Each number is 128 + 32 x the weight over its row's rms, rounded and kept within 0 to 255. Layers, rows and columns count from 0. Numbers have three digits each. The size before them is the row's rms in percent of the matrix's.

# layer 10 MLP gate, 320x128, rms 0.0836, rows 225-239, columns 64-127
110:160105141117105109069085151122092115125121102119099147118148159169110136093192082120141137126155171121138173146080080124080161104116077178133107166116203104094190165160115077114084154155128171
104:128127155071071122096119137149099133136065176150117117110062103134145103147115133094172092175098166131123097139123116101107191083135099148131094110127177075197126134130156119121134154073133093
100:137134123118080117134085192112190124161108161119150096076147094106121096105170142114119156135109134144145118155102181083173140102106095132058085150144130128087147096176072100106106116103113163
095:171141126128143090099103151121082133120109197054106133123101171121151156163127074047103119085090099095110061170116146113153143177105146142136108143159175097119153089178075039106146190179147150
101:161152098122166138062127120140119173156110111146132132141091100156121168103119093178181126086128129153129137123121131104157140119138128163098125163130147071175087094172151101080119174166099136
092:131135190120168098109151152173113114118129064131084121091139122131123136126169111163162097172098136089147100132064117134094093132140129107119118150153183127135148145166136107119189185079157144
100:123165117144179162130151060163093120096124134162098134074115127108127046094146107120166099143152105141086096187151156119126138121192092126104173138184153127162183154182142162095117128112128161
094:108170076127149189118132148102131084109184056133100150120154168153162106147089128132140136155051104116085119132115189096076114169154127147142189177104135143095098139154133091108188106135105148
102:171130216196223166067119146067120163152142169119119097128139101139112105160126089123063146142116098132175193118076138124106149154141083140126146100193115131112133121127104150131111126170142124
097:111117117077134178184055054109123164202177125153112091092139080118120124140111124181111095069100163086124124151130119143130121165154108079101180111098132107072149162162110145137120099178174128
098:125133196076152172161067150088158131154133142084171127131118128107048048158062121107137093129098136121159093134128114113149119166107127121102143160091118152135102160156145111091110117158141132
102:162133056106174171122167070107093135113131068213125143081117108173158168100143130108155107079078124133092105148157126106106135201128160169144107136126167115176150160151078173098126098107145139
105:107150154133106104133158104147151152086109128175150114079134104151134089082113101199128124121129126142119148151141104095108144106149127086122086140097194165162085120128061152139084118182128149
108:139126131157092120175204171121095124139121114152083114152139125150143117162143155031125153111085153125128188144116078132086093128128129145063182123152185080134154132110106078159162083140158126
104:195158099115134181136158170161155134144124129140119110087129114172118110102171078170140102136085109097148114135112095102120174095103119154081134141101095139113065119108115079140108134135187151
# layer 10 MLP up, 320x128, rms 0.087, rows 225-238, columns 64-127
111:132125137077107039104146127076150148138160134131136158155169135094124157134128115067118189092128152107123161153126074163100112101108108135100140051170159068153131146145103165153092166068114135
106:096147143101158160162150147085138134153126113058103123157137143120126088139164154107093110109167155113153159139093042146165125175110124038142100187037145174143097112156155160129167081152161167
100:118094150118065128108129094150181148138121123089194122123115122132087151170131156117095103161095163121137151133135170146173169120125108146100132164119085096099156132132089054097095147092135115
093:097159152149122155171161158134061122171163056123167175087132128141163129162145108113196120090127089113115156112107142120165140111121190197119122139100115111141140140098156125176132059084135106
096:132230077149155137111147036171111110082113154139018150163155152150108129087117147132078118126087126150087102111123114138133127148114164189120133162139166161114120107108174124120129101097142144
090:104117089196159105151184090202134162190076103138084081148099118090146122133150138166165091124129172064100105131144072090119127152158095123144115144171105143148101100149131129150088079123203110
107:083161116125109127089152052144087113160139179166091189132117129124104114121140144114133079128126117143143076113160128116203082142186106085157128166173149085149148118143150140152134104123147147
091:130114167080093122049070161177164132143089142118086103148122085141108122126127126139118089129185140114138076144096120126128179123125095132101071132136134158128104064104098171147129116084159103
101:165151131180192127056114092124112132146170112114143130154147095148152141119105149126130208107153134125135095124121146146198165145090167117156103076143151161159140145129084107172109150084134103
091:144162131091096158104152157082065122136138144158128157134103135134122114149153102158180150229135113152089119071145133117092160075066141168146096132168116168130118189086115170077106181067115162
092:204128079150101146063118182113219126107116137144189103131161150179136105142147108079131142099125159129140215110144110152105091149086145149069154077093135177077122130135134099101073137092112129
096:088143148165119108055111170123157137121054105135110085163060150074155129107137105068109132113157116144158177125157189147141151100135156122107124090137144095115105100148152054148098111116187120
108:193139124142185163159107108146150139146061182131066141150138169101127125152126107125117140159092104137123145094108120178059140149157162194146187105115113105178095134152177119146075176142137111
107:140109082166101113127113125123105099139105104132114085102147112146081073126121123086139117110115172111117164133101120140108112123118175124088184098184134188094174110117110091139173130113193118
# layer 10 MLP down (transposed), 320x128, rms 0.0806, rows 225-238, columns 64-127
113:140120075164135154137127134109122133113049122120071111181132178103124110137135153128096111117135110119098133120121075161141106145123149121147093126132123149162094093183093171139111080110167180
104:153102117149143109182171221168181114130074128089171194127073155124128134070092141060089130130075093148124179165059143138100130109145093081158130141134128128146156117109090146151064149172122171
102:140196081097105138079129105088104115126128073096171121098201086173141171116114146151115055154119170102130160084121093154173140137138093099177074125173154126132176119162083143153126082098094090
097:132133128091121113122116128132216053133142123120137126127191133115105163161130081094092142192147155183122104148181120088098094117111166125056154181129119108126154108094120148067092128187152185
098:109151107175156135147146068204184150140163167124089109166099169093123116106154129106139195138131111130132172140093130087116148127179097162141151117169090108111101113121102157091146127164111120
094:092172121071133145113116094116148107138150166092182174127138093104120137154090143182149132076164135164128140149173182156129167139119113134114157110109097111128142142149118150092115159211105121
102:144128161145145137135199115199079138141120057116115148131201133055112103103156078154175087110143108128176170163130131117097156080116145100117097140130157097128137099123117110142146113100156141
093:165124149145143159152227129128133123138134178125130101092120119175049107101139175110136128152126168131089141116110123089092144125161106108203124105152108075180082155176098177131111139126099125
098:108101167085138129145153146157111159092106186123163167152120108089150158165054103138151115173161137135095157143170167094120070147156097090136078129100134127100111103080130085112149160115059129
096:107137128149049149142139182162140104160102179097078130156094148128053122107085117123144136093137158094168195086042139115128082068085155139168119126085112123100124145127122172118154130161140139
096:090160154123095099207120085170158131046113139125127118097126124127089098094066121174175138143056105117125113055106181150149115132093122150143125140168141085126161130121091123189129151098155096
099:113124194095148138123090136102132170100120165109115116146131189149127170159143164133144108099143137141167209124107146086120163103131077081056106116121152086123113113103152161167184164161077138
110:100151070168126164101116123184174163117159151100150158133187120112141190117095138141075179087137147105144174143121113151146120163126144134130066085103123151118156151085146082108070097137104138
105:095138150157132110080136154077127089113132118143142120101148154170092157171104130109110150160158162096105101214089120197179103159149113131113114122101105066099126039043130141136195077130134166